Weights of a small transformer language model.
Architecture: LayerNorm before each block, rotary positions, biases, untied embeddings, attention and MLP in parallel.
Training: a variant of Muon for these matrices, 153M tokens.
Each number is 200 + 20 x the weight over the matrix's rms, rounded and kept within 0 to 999. Layers, rows and columns count from 0.

# layer 10 attention key, 128x128, rms 0.232, rows 75-127, columns 96-127
146,200,211,207,253,201,169,192,204,210,206,183,225,198,209,167,212,243,177,235,158,167,163,194,232,202,186,228,237,187,173,232
184,195,194,199,248,196,167,210,234,210,214,212,216,178,184,160,216,203,186,184,188,193,163,203,206,215,219,222,186,205,222,195
167,174,218,165,195,194,186,197,212,209,245,219,187,213,197,244,184,191,176,228,223,248,202,187,223,173,226,189,233,184,186,158
234,231,196,223,184,230,194,174,161,236,259,220,209,196,188,180,171,184,203,161,199,190,175,185,219,189,208,195,205,184,197,182
238,202,179,196,192,236,188,206,222,223,207,185,177,254,192,187,177,218,207,173,177,157,203,199,187,198,205,239,192,195,224,187
203,199,190,175,186,212,213,191,223,188,206,225,167,232,187,166,211,196,186,188,205,232,209,171,224,187,223,180,217,226,216,217
206,204,202,198,234,223,213,215,206,182,225,217,249,201,222,215,219,193,237,210,208,186,191,165,190,190,199,182,215,203,215,210
186,204,223,170,201,178,215,246,164,233,187,198,203,196,206,187,222,198,217,197,185,184,233,179,188,194,208,213,195,210,208,203
197,216,238,197,192,199,220,254,182,188,180,205,218,230,200,159,211,186,195,199,193,162,216,179,167,166,187,167,219,227,206,183
196,201,211,220,212,201,190,205,221,186,182,212,212,187,211,212,190,176,206,193,203,193,240,177,182,169,174,206,191,196,196,208
191,197,201,218,213,199,160,233,161,154,225,169,200,228,206,185,191,193,197,211,210,212,202,187,208,192,210,214,189,191,216,192
216,214,203,177,220,219,206,184,197,168,192,189,211,218,189,188,195,180,185,205,196,245,213,175,257,189,215,194,199,202,191,209
244,180,196,237,176,222,196,197,215,177,205,192,235,197,235,170,222,203,169,190,225,194,185,231,240,194,214,217,190,186,197,192
210,205,200,191,204,191,183,177,225,187,192,178,217,228,207,189,211,178,205,189,182,205,183,205,187,183,219,216,176,192,220,198
203,219,193,197,235,196,170,201,227,151,242,223,193,203,207,207,205,215,210,214,180,225,176,213,196,222,197,181,228,188,184,180
227,179,189,182,180,217,201,213,190,233,249,201,196,179,187,221,210,233,187,234,174,220,224,176,202,174,180,200,145,208,190,229
211,216,151,189,223,177,206,189,218,180,210,191,174,179,202,218,203,223,178,196,215,210,204,196,203,208,189,221,162,204,205,172
178,213,205,179,227,193,169,195,217,208,186,190,201,206,195,248,189,197,190,208,184,196,201,205,166,230,202,206,184,209,207,194
195,201,184,193,235,166,176,212,179,202,208,252,181,189,203,200,212,204,214,191,226,158,196,217,213,197,181,239,172,256,173,193
211,168,224,217,209,186,189,164,220,180,216,206,220,187,191,193,188,185,207,198,210,249,207,209,179,183,201,205,208,167,220,183
207,176,229,219,143,200,181,192,150,206,192,224,211,192,188,188,205,183,223,233,196,180,172,187,206,182,190,193,195,176,187,239
176,206,197,210,192,207,208,221,187,169,208,204,218,220,217,207,246,237,205,204,187,237,175,204,160,200,189,211,196,206,193,192
205,166,203,224,230,171,222,180,200,241,195,181,193,222,215,220,167,214,193,190,160,232,198,211,230,209,212,196,165,183,221,221
179,214,201,220,209,201,210,207,188,205,184,183,197,195,226,186,213,179,200,217,212,200,188,189,186,181,198,190,195,227,189,211
204,211,204,188,164,213,170,225,180,258,191,207,184,201,181,208,215,176,182,205,194,185,224,213,182,176,222,225,224,185,185,208
181,188,202,226,216,208,216,180,216,189,222,207,188,165,210,210,219,201,178,202,197,201,172,210,194,205,217,226,218,197,216,192
204,196,168,175,193,225,161,208,187,189,214,219,195,159,230,220,210,206,176,196,215,163,185,194,198,200,201,204,249,212,208,215
227,212,206,213,196,220,215,226,242,195,190,177,177,229,195,252,224,209,196,204,213,200,197,224,193,217,197,211,186,205,215,198
191,193,222,209,207,174,199,198,199,163,218,181,156,209,198,208,194,208,214,177,212,173,229,224,201,242,203,191,188,205,209,198
201,186,157,178,205,210,224,187,185,219,184,219,254,172,196,137,193,222,206,202,214,192,195,192,206,197,209,186,175,188,201,187
198,211,198,189,232,157,216,200,215,183,229,257,184,200,201,191,161,172,203,193,190,184,199,213,169,220,193,156,209,221,213,167
171,217,175,200,246,207,158,219,214,220,202,169,216,168,198,190,177,192,252,182,202,203,229,185,217,179,205,246,176,166,194,196
234,224,159,216,191,212,223,244,187,204,194,231,203,172,197,181,233,223,201,202,218,236,197,184,206,171,240,187,218,199,174,171
200,210,205,202,148,242,188,168,203,224,194,180,233,192,208,192,192,201,232,213,190,217,179,213,207,207,193,181,206,234,228,227
189,209,198,164,149,172,193,198,201,180,205,192,147,244,237,205,186,209,180,180,218,204,185,206,196,220,223,207,185,208,217,195
209,172,189,224,192,208,227,165,211,247,218,231,222,212,151,196,204,215,200,186,221,243,224,186,194,200,230,193,216,187,209,197
190,197,183,215,206,224,205,204,170,183,209,210,201,188,182,195,229,202,205,167,191,234,260,186,216,197,198,219,165,194,216,225
212,195,243,184,186,189,184,209,180,218,213,219,203,183,174,146,211,205,222,215,242,188,190,193,178,182,207,200,195,237,211,196
189,185,229,226,202,198,181,194,192,203,166,191,204,215,173,240,201,215,230,177,218,220,225,197,217,219,224,185,200,172,208,220
209,198,174,208,204,201,175,225,186,198,200,192,220,204,203,191,187,221,171,196,182,203,201,190,191,211,183,212,240,194,205,203
198,170,223,207,208,161,198,204,199,208,207,228,216,203,178,190,201,221,242,206,207,201,196,182,193,232,194,183,210,184,203,184
154,227,208,209,199,205,147,184,194,189,163,202,210,181,170,211,191,184,204,185,210,207,203,185,229,207,199,189,201,189,228,220
149,210,216,209,204,199,198,210,187,227,171,178,207,175,202,222,206,210,192,202,186,229,181,200,195,230,204,209,145,182,192,180
186,171,232,191,224,201,153,202,197,184,201,180,201,192,211,206,184,222,180,211,189,226,219,213,195,169,221,197,191,171,177,205
161,196,211,165,165,183,153,176,216,243,134,225,212,178,209,155,211,197,178,219,183,234,222,191,214,232,216,166,192,246,210,217
185,213,209,163,216,208,240,203,187,187,207,181,203,186,211,184,195,223,192,168,191,202,203,213,197,177,185,214,189,181,235,177
204,194,192,175,212,223,201,184,191,224,183,195,170,216,217,194,199,231,153,176,170,176,188,197,228,155,183,198,182,161,214,210
263,233,181,216,216,229,185,186,215,202,212,182,206,199,195,194,195,184,180,189,218,195,213,203,206,223,180,196,196,165,167,216
209,180,245,161,186,204,175,220,248,169,212,192,183,170,199,187,173,196,198,207,213,141,201,181,178,193,228,179,209,228,213,199
166,258,198,208,158,203,236,216,184,211,215,190,187,180,182,201,222,220,188,171,190,193,211,195,188,239,146,187,210,221,202,185
185,241,186,243,195,219,213,183,206,196,213,229,220,194,236,189,189,195,195,195,186,227,207,202,210,174,211,169,206,190,221,197
175,189,205,212,196,200,191,201,185,204,206,190,206,210,203,187,192,202,223,194,196,195,191,201,176,240,215,205,200,222,206,190
166,204,190,230,218,202,226,217,189,208,212,154,226,200,240,188,172,199,192,202,233,221,232,214,236,207,216,190,190,177,188,182
# layer 10 attention query, 128x128, rms 0.231, rows 76-127, columns 96-127
230,191,183,210,186,181,215,205,215,211,182,184,172,167,198,208,201,207,212,194,218,202,226,172,214,198,170,196,191,200,187,166
161,206,199,211,204,133,218,235,168,196,253,185,201,198,212,192,201,195,157,205,226,205,206,210,216,224,229,173,217,145,212,188
248,194,182,192,230,221,203,161,216,210,197,258,153,175,213,182,201,186,168,191,226,196,207,194,233,206,243,201,168,171,223,223
224,221,208,165,201,182,201,208,204,181,202,182,192,159,208,238,199,205,151,206,205,199,173,153,176,210,193,164,219,236,199,196
198,212,213,175,213,237,218,215,207,192,186,188,215,161,183,179,189,218,198,191,206,201,204,202,232,199,196,197,239,189,214,173
216,196,168,195,232,204,188,179,202,178,234,184,215,228,219,225,210,220,200,201,195,208,218,217,196,187,208,166,200,186,180,180
204,206,196,183,199,174,182,204,218,189,164,215,199,199,197,209,180,218,183,200,201,215,195,197,214,219,197,185,190,189,180,193
223,200,242,173,188,185,157,207,211,218,209,211,221,199,194,222,187,212,197,225,228,214,162,204,189,210,180,185,213,219,230,173
203,190,197,195,194,201,181,191,222,161,199,191,197,218,211,216,220,229,206,195,175,202,199,172,183,199,201,178,196,216,228,187
226,212,191,198,185,175,204,186,231,184,192,195,211,182,204,212,189,199,222,201,173,169,183,185,199,193,181,204,210,182,187,214
202,186,183,211,222,181,203,207,194,201,196,188,186,199,196,199,200,201,211,182,205,183,209,208,216,186,198,220,197,188,190,175
196,210,209,253,172,229,237,191,195,197,199,185,205,134,209,210,216,182,212,229,191,186,226,200,213,204,214,232,198,215,198,228
228,221,207,182,219,193,227,191,186,203,197,189,212,180,222,228,220,176,209,216,176,172,207,201,217,217,182,226,167,191,167,188
178,201,161,215,160,222,194,217,194,205,233,222,178,201,187,192,184,176,238,221,246,202,199,208,198,190,226,187,181,203,186,214
153,203,189,179,170,239,179,200,203,181,171,221,186,219,212,201,207,192,215,177,178,172,201,188,207,184,207,205,194,173,216,189
210,167,183,211,203,210,217,209,174,214,213,197,205,215,186,230,217,176,231,220,233,188,219,215,179,202,189,204,237,149,221,188
172,165,204,193,173,203,169,182,210,161,183,214,207,185,210,248,190,149,168,214,213,192,217,232,205,221,225,203,178,213,205,214
183,213,201,218,237,176,150,238,204,182,199,201,203,223,180,182,198,216,194,186,236,239,222,230,183,161,207,227,199,217,229,199
200,222,206,210,195,211,207,215,187,210,203,206,201,166,198,174,229,186,185,212,197,181,202,210,215,199,169,220,180,210,189,211
195,181,167,245,196,192,219,194,186,190,195,195,210,216,204,242,213,223,191,199,143,212,183,193,209,175,215,214,161,164,208,208
205,192,193,189,201,161,182,213,199,208,185,197,192,221,212,198,178,193,176,193,216,197,209,226,218,221,196,204,202,190,200,209
196,171,215,236,210,217,187,198,222,178,195,159,199,176,198,189,213,197,179,203,222,209,208,176,197,188,189,194,212,212,190,200
206,201,223,187,178,194,195,176,189,200,197,201,213,185,191,214,208,167,224,223,191,179,184,174,212,220,215,196,170,191,196,193
218,195,184,187,217,228,195,198,205,179,214,186,194,215,199,201,191,222,146,181,215,235,181,204,200,198,184,193,196,191,187,196
177,182,199,206,211,185,221,198,178,201,209,188,200,220,250,226,187,201,194,167,174,180,167,187,194,195,208,228,178,164,180,199
185,232,252,231,211,193,198,194,182,182,191,208,148,198,221,177,197,210,204,189,175,188,194,194,187,238,228,205,217,197,169,177
218,203,205,204,198,217,224,200,204,231,211,206,220,207,129,168,204,213,201,172,177,211,200,199,202,231,187,175,203,186,210,205
199,181,241,228,214,248,216,209,188,177,166,209,167,166,204,210,228,195,191,218,218,201,184,222,232,217,207,186,250,191,188,193
206,233,215,188,178,246,184,207,221,196,136,225,208,189,195,212,176,172,196,178,205,195,172,181,184,211,224,164,182,224,222,192
172,213,235,183,233,199,194,249,213,199,157,170,183,163,215,230,185,206,251,211,219,210,195,199,189,192,189,165,210,240,196,237
182,214,197,194,195,187,173,181,193,234,182,198,209,230,167,172,178,222,167,195,171,228,246,148,188,224,195,209,216,186,198,185
225,217,217,201,195,236,209,202,244,249,212,189,212,203,200,223,192,207,212,197,185,233,219,187,239,171,205,190,190,142,180,206
203,207,212,213,229,221,205,204,179,243,177,207,185,170,233,202,183,209,198,194,185,228,213,187,184,208,240,188,149,190,190,175
217,191,151,205,163,208,181,193,199,163,222,202,179,229,213,228,217,167,206,209,196,216,226,183,193,215,147,205,179,217,213,198
194,235,225,222,150,172,194,199,210,212,215,213,166,176,179,162,171,211,207,226,203,228,199,201,199,185,205,186,219,172,182,188
200,201,235,215,162,216,217,250,202,196,207,204,184,242,163,157,179,201,190,215,178,177,170,194,211,183,228,197,213,166,197,220
231,260,190,193,189,193,192,183,212,226,202,201,211,165,181,161,205,196,201,221,177,166,207,231,214,189,206,227,178,193,179,226
198,212,199,210,188,229,177,200,222,173,198,186,203,177,198,174,203,197,215,201,178,192,201,209,196,183,178,203,209,195,199,193
199,210,189,206,181,190,200,208,176,191,204,203,188,225,211,205,195,222,162,196,200,204,237,170,195,191,194,171,215,164,202,200
215,224,192,193,228,205,229,168,203,198,191,191,222,189,194,195,188,203,225,203,219,218,206,209,215,183,187,234,190,192,199,200
222,182,170,162,209,190,201,170,220,237,223,194,184,207,179,217,175,223,191,191,201,187,234,197,197,184,166,205,179,224,183,186
210,213,222,201,212,188,161,215,217,244,204,218,231,214,192,231,184,204,169,215,156,219,199,213,212,211,176,198,221,229,157,202
213,239,234,191,197,226,234,188,199,191,206,202,221,217,210,211,199,205,199,198,151,225,205,201,200,192,202,195,236,207,216,209
202,201,233,203,222,211,181,230,186,187,225,201,220,225,200,204,215,211,203,166,175,164,207,179,204,181,202,186,201,234,204,170
254,181,206,220,223,181,196,189,225,221,180,192,195,241,196,144,204,191,214,184,206,162,197,202,212,220,194,211,199,195,185,195
192,192,209,205,190,206,206,213,167,163,193,189,196,194,210,190,246,172,169,168,201,193,166,183,203,167,215,178,246,200,183,198
199,226,197,200,221,265,202,256,196,186,158,194,188,187,153,239,200,209,207,188,174,205,211,209,217,220,199,198,187,206,178,189
205,151,237,165,196,207,251,191,178,181,189,228,205,195,167,188,163,202,203,215,210,175,237,189,203,202,158,175,208,191,180,193
172,166,192,207,221,194,183,208,198,201,206,218,177,243,197,248,195,217,169,210,195,224,164,211,205,197,210,176,188,168,215,188
256,191,223,213,219,159,155,217,186,148,209,204,220,190,166,213,207,179,203,186,194,179,211,177,175,187,188,213,191,222,179,175
190,184,224,169,191,226,214,189,212,199,195,191,183,208,201,216,193,191,208,214,197,191,237,202,155,218,199,186,221,153,190,173
198,191,199,201,198,187,168,205,166,215,230,187,168,221,214,212,226,212,230,193,195,223,206,205,193,164,236,209,235,208,172,216
# layer 10 attention value, 128x128, rms 0.224, rows 64-118, columns 96-127
198,205,200,192,219,223,205,233,210,185,218,162,206,195,204,197,181,167,207,238,225,248,207,173,217,196,197,185,195,228,221,190
206,157,169,219,218,203,205,157,206,173,224,201,209,195,228,218,200,207,217,199,205,177,166,200,214,189,213,180,177,204,184,228
221,189,178,161,217,217,199,211,190,192,216,216,195,203,180,226,243,193,212,217,192,205,169,193,213,205,182,174,189,184,167,196
200,176,205,209,169,216,205,191,180,186,198,172,172,236,209,212,194,179,211,206,224,233,174,206,226,181,195,203,206,224,189,208
181,252,180,194,192,210,213,190,177,209,201,209,173,189,192,189,211,196,180,187,192,179,175,212,226,189,213,213,220,159,197,198
241,193,206,180,184,152,182,190,193,234,206,185,197,195,222,220,177,180,207,205,201,185,208,209,209,169,215,192,205,210,229,198
203,198,210,180,225,184,206,183,194,223,235,196,191,234,155,195,209,187,217,208,180,180,219,198,199,184,185,207,206,206,198,226
218,211,206,188,212,163,194,190,214,197,188,232,205,224,215,195,216,181,203,172,217,210,215,184,191,216,183,180,203,206,179,218
235,184,185,221,174,176,222,238,203,192,219,220,226,154,196,195,182,215,202,204,200,199,180,194,168,170,192,205,177,195,176,213
225,182,176,217,209,177,195,233,182,224,187,211,189,196,266,146,194,172,222,207,213,215,207,215,203,241,208,210,194,194,212,183
195,192,198,186,220,206,167,172,203,200,216,210,183,215,191,200,201,241,240,177,187,193,223,178,204,225,192,225,206,201,186,241
194,175,189,208,199,208,200,211,189,204,176,253,224,156,200,170,175,191,198,222,232,190,215,182,181,210,181,195,214,198,199,205
174,213,198,200,208,196,173,172,226,193,202,197,232,191,189,177,189,174,203,183,197,188,218,191,183,180,176,183,223,243,204,208
184,187,199,188,184,214,178,186,216,220,198,210,238,216,235,232,189,181,190,198,155,229,161,195,145,218,162,206,186,195,184,210
203,207,176,223,225,186,241,202,189,212,189,209,201,211,234,181,176,201,203,148,194,169,240,219,179,207,229,206,177,192,199,195
189,227,211,189,194,199,175,205,214,186,202,199,225,215,201,154,213,214,182,211,174,228,204,181,260,211,220,211,168,226,213,200
196,221,200,200,223,207,215,201,213,213,214,205,176,198,165,205,209,195,209,218,172,222,142,195,186,192,195,209,178,218,215,206
236,214,171,222,200,212,220,235,165,160,222,183,186,186,200,161,221,207,183,197,222,214,204,203,170,205,199,195,205,206,195,201
212,210,195,240,197,228,227,202,184,175,198,207,191,208,189,205,231,210,187,166,216,220,198,163,184,204,193,193,225,194,191,175
212,160,206,173,230,205,206,188,177,219,167,200,166,211,162,220,206,188,188,202,212,196,192,193,173,225,214,175,194,215,207,197
185,205,203,216,182,223,188,208,212,195,220,185,205,181,206,172,199,173,198,196,218,198,207,188,204,215,225,205,202,213,221,199
206,209,182,218,186,223,192,204,207,172,219,201,162,162,228,214,216,177,179,204,215,218,215,195,190,190,222,193,189,183,199,209
198,180,209,213,171,209,219,189,188,211,183,184,208,165,220,201,217,173,178,222,209,220,206,175,191,234,213,159,188,210,196,210
197,182,185,198,203,228,202,222,193,165,203,220,212,182,217,191,193,226,213,196,206,183,201,194,170,206,170,199,162,223,191,188
216,203,185,196,182,197,204,184,171,198,205,206,228,247,188,173,224,225,207,218,222,197,167,206,185,225,187,176,204,179,202,240
206,201,224,182,175,255,192,161,219,181,211,204,205,195,174,223,230,202,201,197,190,155,175,211,230,210,206,200,200,183,193,248
217,218,223,186,224,211,193,198,217,205,177,193,184,217,189,179,233,214,199,221,165,224,190,234,194,187,224,189,225,226,188,185
200,191,200,208,164,190,225,220,220,165,201,203,169,205,166,172,214,222,189,198,209,163,186,196,207,169,188,210,199,189,216,187
222,201,193,185,182,213,182,257,184,160,200,184,169,197,229,227,195,228,207,185,201,207,229,163,185,212,186,209,198,192,216,209
217,199,213,242,198,206,185,200,213,227,210,219,197,215,174,197,208,184,192,197,214,159,214,205,200,217,167,186,154,205,183,186
185,190,224,191,210,196,198,175,222,213,208,228,223,229,183,232,196,202,241,190,177,175,166,196,207,216,196,205,216,209,183,177
199,160,184,198,187,210,161,192,198,183,219,190,174,170,192,222,191,183,210,191,196,217,200,200,235,199,206,209,191,209,179,176
200,201,180,185,231,205,197,192,220,190,195,200,167,182,188,183,222,235,189,188,198,195,206,203,194,210,228,208,175,223,183,182
227,192,210,197,173,173,181,218,207,179,172,214,215,215,186,187,189,221,202,242,201,216,208,170,198,210,222,219,194,177,211,167
208,226,228,202,176,189,174,204,210,202,163,218,185,166,236,188,220,206,240,154,168,172,193,218,224,224,192,179,226,234,201,195
177,158,201,191,213,191,207,209,160,215,187,200,190,230,192,184,195,232,194,215,189,200,202,200,208,207,212,220,181,240,201,207
200,170,210,197,165,212,185,193,196,225,193,176,197,211,226,185,185,184,201,176,240,192,226,223,190,215,186,215,172,144,207,208
168,197,195,219,180,175,203,247,195,212,241,184,237,210,211,203,192,148,219,188,207,196,199,172,202,177,217,222,210,198,221,222
179,187,194,240,215,206,191,171,195,211,198,218,179,185,204,210,185,189,200,146,203,181,225,216,176,190,184,205,185,187,214,197
194,194,226,198,192,236,172,199,228,159,225,186,169,215,162,234,211,222,155,207,219,194,209,157,206,219,220,168,185,170,227,221
168,216,222,208,205,152,207,182,197,227,181,204,203,174,206,177,200,177,211,192,210,212,193,194,186,225,186,212,202,199,234,191
227,200,243,208,225,224,205,214,197,223,187,187,190,167,155,183,209,216,221,225,213,194,201,209,187,209,209,169,226,210,202,176
221,202,230,212,223,202,144,223,211,235,194,189,192,187,218,198,188,214,212,219,183,205,178,226,196,191,221,177,225,248,163,173
196,173,223,209,211,198,183,187,208,236,239,217,212,201,188,169,182,181,237,184,193,203,179,224,189,186,167,196,202,182,206,172
213,177,242,189,177,176,176,216,226,195,203,199,175,193,224,204,161,199,235,198,157,209,251,186,173,195,201,168,191,201,209,220
212,137,165,215,187,170,211,225,220,203,224,188,181,174,172,188,218,172,204,222,232,210,167,212,197,204,235,185,194,218,209,171
237,185,198,179,197,196,215,186,212,230,163,228,169,214,197,200,170,202,181,217,197,218,180,196,192,210,216,155,214,211,163,185
205,207,169,203,159,206,191,181,183,222,211,191,209,177,185,242,199,174,177,187,209,180,194,207,209,207,207,212,213,199,251,224
221,181,172,208,194,193,192,208,210,218,201,194,212,210,200,201,193,225,225,198,183,200,204,193,188,212,196,204,236,193,192,191
196,225,202,192,167,204,228,189,208,193,219,159,191,215,215,222,213,162,192,227,170,207,203,194,231,167,205,215,212,202,205,219
203,212,210,229,188,169,182,190,224,227,230,161,233,153,208,188,196,239,203,205,233,190,203,174,194,203,218,182,208,232,186,215
184,206,194,220,218,215,190,228,177,212,208,191,226,217,215,157,194,209,197,179,203,164,208,195,183,183,219,207,224,249,205,186
176,210,194,202,252,224,192,211,215,239,196,190,197,192,203,234,201,180,227,205,205,190,212,211,232,213,229,226,208,180,190,219
210,168,230,220,211,195,239,191,218,190,222,198,220,169,209,209,225,209,197,214,183,151,216,223,189,183,197,195,181,202,238,171
200,224,199,188,185,244,228,219,201,209,182,203,194,199,192,202,193,164,144,190,180,199,171,175,223,194,190,194,209,234,188,213
# layer 10 attention output (transposed), 128x128, rms 0.175, rows 64-117, columns 96-127
194,234,172,207,202,196,211,183,179,197,173,224,165,192,182,203,195,232,206,196,188,223,227,209,185,180,203,203,225,190,188,199
216,196,185,185,174,195,201,185,191,216,191,155,223,190,200,215,211,207,223,202,200,188,222,205,196,188,220,178,194,155,185,181
183,204,184,194,189,213,223,191,202,205,196,203,202,177,207,183,222,190,207,200,222,192,211,183,188,183,199,198,173,167,216,213
154,215,184,163,196,204,202,189,217,198,194,177,216,184,194,213,198,200,204,208,244,191,215,185,233,204,190,216,206,204,212,230
196,196,223,213,214,154,174,199,215,198,182,202,226,214,196,217,177,188,190,218,178,179,219,201,213,214,209,207,187,184,196,192
185,191,187,234,196,226,217,200,185,231,232,178,214,161,222,204,198,225,191,190,242,226,216,190,175,226,226,191,194,183,211,205
208,200,198,198,192,218,218,195,197,163,199,205,248,169,195,187,240,218,193,216,252,198,180,181,206,182,170,190,204,186,212,189
230,218,210,196,212,218,230,177,192,204,217,188,217,167,203,198,210,236,213,193,216,219,201,179,204,212,239,231,215,209,244,152
199,189,228,190,244,232,176,207,179,226,215,214,215,193,204,223,205,228,203,187,183,208,183,195,211,194,200,178,209,212,204,176
204,198,198,180,207,197,157,169,214,230,220,209,202,186,187,231,206,205,160,189,209,221,178,198,166,209,185,206,205,201,197,214
215,193,211,201,178,207,193,194,229,186,172,204,226,229,218,201,197,221,215,192,199,249,184,224,208,167,168,151,214,173,185,215
247,200,225,177,202,206,231,199,208,218,218,205,173,208,175,202,210,238,203,189,182,184,207,215,221,216,193,210,219,195,211,178
237,191,186,209,189,215,190,200,193,178,205,183,213,198,214,211,190,217,229,225,192,183,213,219,207,214,227,207,172,195,211,160
218,191,184,201,191,191,225,182,196,164,213,186,209,224,228,210,215,203,213,202,184,185,210,218,205,179,207,217,222,216,203,214
220,198,196,215,193,206,195,171,191,211,230,203,217,183,196,211,218,176,188,187,207,205,222,196,199,201,214,250,195,209,208,187
189,214,185,183,199,220,202,209,187,206,194,225,162,164,220,198,199,205,192,201,157,185,187,202,183,210,217,190,181,172,207,228
239,192,214,181,236,215,216,191,200,211,183,232,207,165,229,200,206,232,209,171,200,175,214,192,196,223,185,195,234,189,220,206
185,172,193,206,215,239,159,222,220,212,194,217,204,195,205,211,184,220,193,193,189,208,202,187,185,201,203,204,199,193,191,219
173,172,185,170,189,192,179,196,227,209,187,196,196,175,241,219,207,176,216,244,185,214,237,190,198,191,206,202,230,206,184,172
214,191,202,180,177,187,218,191,194,185,188,199,232,185,228,156,214,197,206,219,213,209,202,188,236,189,198,187,227,211,210,193
213,216,171,205,202,231,192,172,181,231,205,194,191,207,174,200,219,212,200,202,202,190,209,246,169,198,208,181,193,223,201,195
191,186,236,203,204,219,219,194,203,200,176,202,215,224,176,199,209,192,192,199,207,230,197,196,175,189,222,222,225,206,244,221
230,220,193,195,206,200,211,212,194,207,185,214,193,208,204,222,210,182,206,211,211,191,217,236,177,184,196,233,239,222,199,167
181,195,207,193,178,237,178,187,234,201,229,186,208,194,169,188,182,220,198,231,191,186,180,203,210,218,201,179,228,215,189,215
204,186,188,204,200,226,195,231,238,228,202,202,197,224,210,216,155,184,205,186,199,176,220,188,194,176,183,203,195,190,195,205
202,195,186,179,209,199,204,221,184,183,198,207,218,154,192,202,215,212,211,200,249,172,200,182,195,193,192,200,198,169,204,181
172,180,211,227,165,169,180,177,199,186,216,218,171,180,205,188,193,191,191,215,217,178,241,198,212,207,231,194,211,199,223,207
165,209,222,222,204,200,203,209,207,190,189,203,181,218,201,229,178,174,219,221,229,205,177,201,215,182,181,169,204,243,208,178
216,202,208,216,186,237,206,197,209,193,218,185,191,204,189,186,193,187,209,216,200,206,174,171,200,228,204,216,177,211,194,221
171,227,196,195,218,208,242,181,173,185,205,201,203,166,197,192,234,195,212,228,191,211,206,218,173,221,193,190,185,194,218,187
220,208,189,180,193,219,226,212,208,196,237,200,216,172,222,214,226,221,199,210,202,193,203,189,206,203,215,230,168,178,198,225
186,177,204,179,191,194,229,184,219,207,165,184,225,240,199,176,201,207,200,198,234,171,190,207,227,226,174,229,160,225,207,211
254,205,164,187,216,179,201,175,181,223,188,220,215,192,202,195,161,162,222,226,207,210,185,188,179,180,183,227,204,199,194,220
180,196,216,209,223,205,195,240,171,203,188,239,177,208,205,162,216,209,202,182,215,186,180,200,202,211,230,214,249,221,185,191
204,146,185,169,221,201,220,205,230,206,177,200,196,194,194,205,190,190,194,216,194,188,194,208,213,173,165,201,174,201,209,187
230,198,179,204,184,221,213,236,214,196,197,165,214,208,189,199,193,188,222,184,183,203,222,226,217,182,182,202,195,201,197,184
176,212,204,176,205,199,179,229,204,171,226,228,199,155,172,212,175,200,168,210,190,188,223,228,174,189,215,204,229,216,196,228
197,236,191,174,173,194,180,161,219,198,210,181,155,222,181,195,190,199,168,226,192,154,192,226,207,207,177,224,201,183,217,198
207,187,194,187,192,224,194,221,239,156,180,196,190,192,211,162,205,191,221,205,196,202,207,186,224,188,235,194,170,221,226,222
199,192,195,238,164,207,205,163,191,204,215,202,187,196,221,185,207,143,173,211,202,202,182,189,175,189,236,212,198,183,199,225
204,184,204,208,188,208,157,197,223,201,227,194,168,218,221,198,201,208,212,227,206,189,236,171,157,208,223,171,183,245,232,206
207,183,199,164,235,211,224,182,194,211,168,197,190,198,239,221,197,205,179,215,204,195,185,228,188,207,208,204,192,210,176,208
186,152,202,172,222,224,224,203,196,212,174,204,216,163,195,186,214,210,199,186,225,193,173,208,204,195,206,235,183,190,198,184
235,207,204,217,242,203,198,196,179,187,194,209,174,197,196,207,205,214,186,229,182,210,173,217,192,191,173,190,197,216,213,200
184,173,197,227,220,185,191,182,180,231,208,199,220,211,189,208,186,218,188,203,196,219,183,188,216,206,214,202,184,220,236,209
228,199,206,160,195,197,192,225,214,240,200,166,209,216,229,176,196,186,190,224,162,217,205,189,211,196,210,210,235,180,199,225
212,172,205,184,212,205,215,222,162,224,216,169,208,148,191,189,195,206,199,198,169,207,191,203,201,219,255,209,198,204,196,174
217,209,181,156,184,223,193,203,220,202,203,199,177,207,194,222,195,209,175,180,202,230,198,225,170,236,214,179,208,165,197,200
227,205,193,222,203,204,203,188,195,194,207,206,190,158,188,213,215,197,176,218,215,192,189,182,217,183,201,188,213,184,209,196
185,189,197,196,210,209,213,203,190,218,163,219,192,259,181,185,223,198,212,168,209,190,235,245,167,233,196,197,212,204,199,199
236,154,207,200,198,197,188,214,221,240,195,213,178,248,212,198,184,183,199,199,189,208,168,190,230,216,169,187,206,215,226,195
164,202,229,203,196,201,196,194,210,191,203,157,180,233,203,230,211,192,192,216,206,165,222,190,205,191,180,185,206,197,213,185
233,176,189,191,164,205,195,191,194,211,198,228,182,199,208,188,212,235,163,229,211,190,180,197,194,198,204,218,202,162,212,155
179,209,183,160,209,202,195,186,208,196,181,182,202,194,197,166,192,191,181,185,196,219,185,181,212,191,186,206,195,198,202,252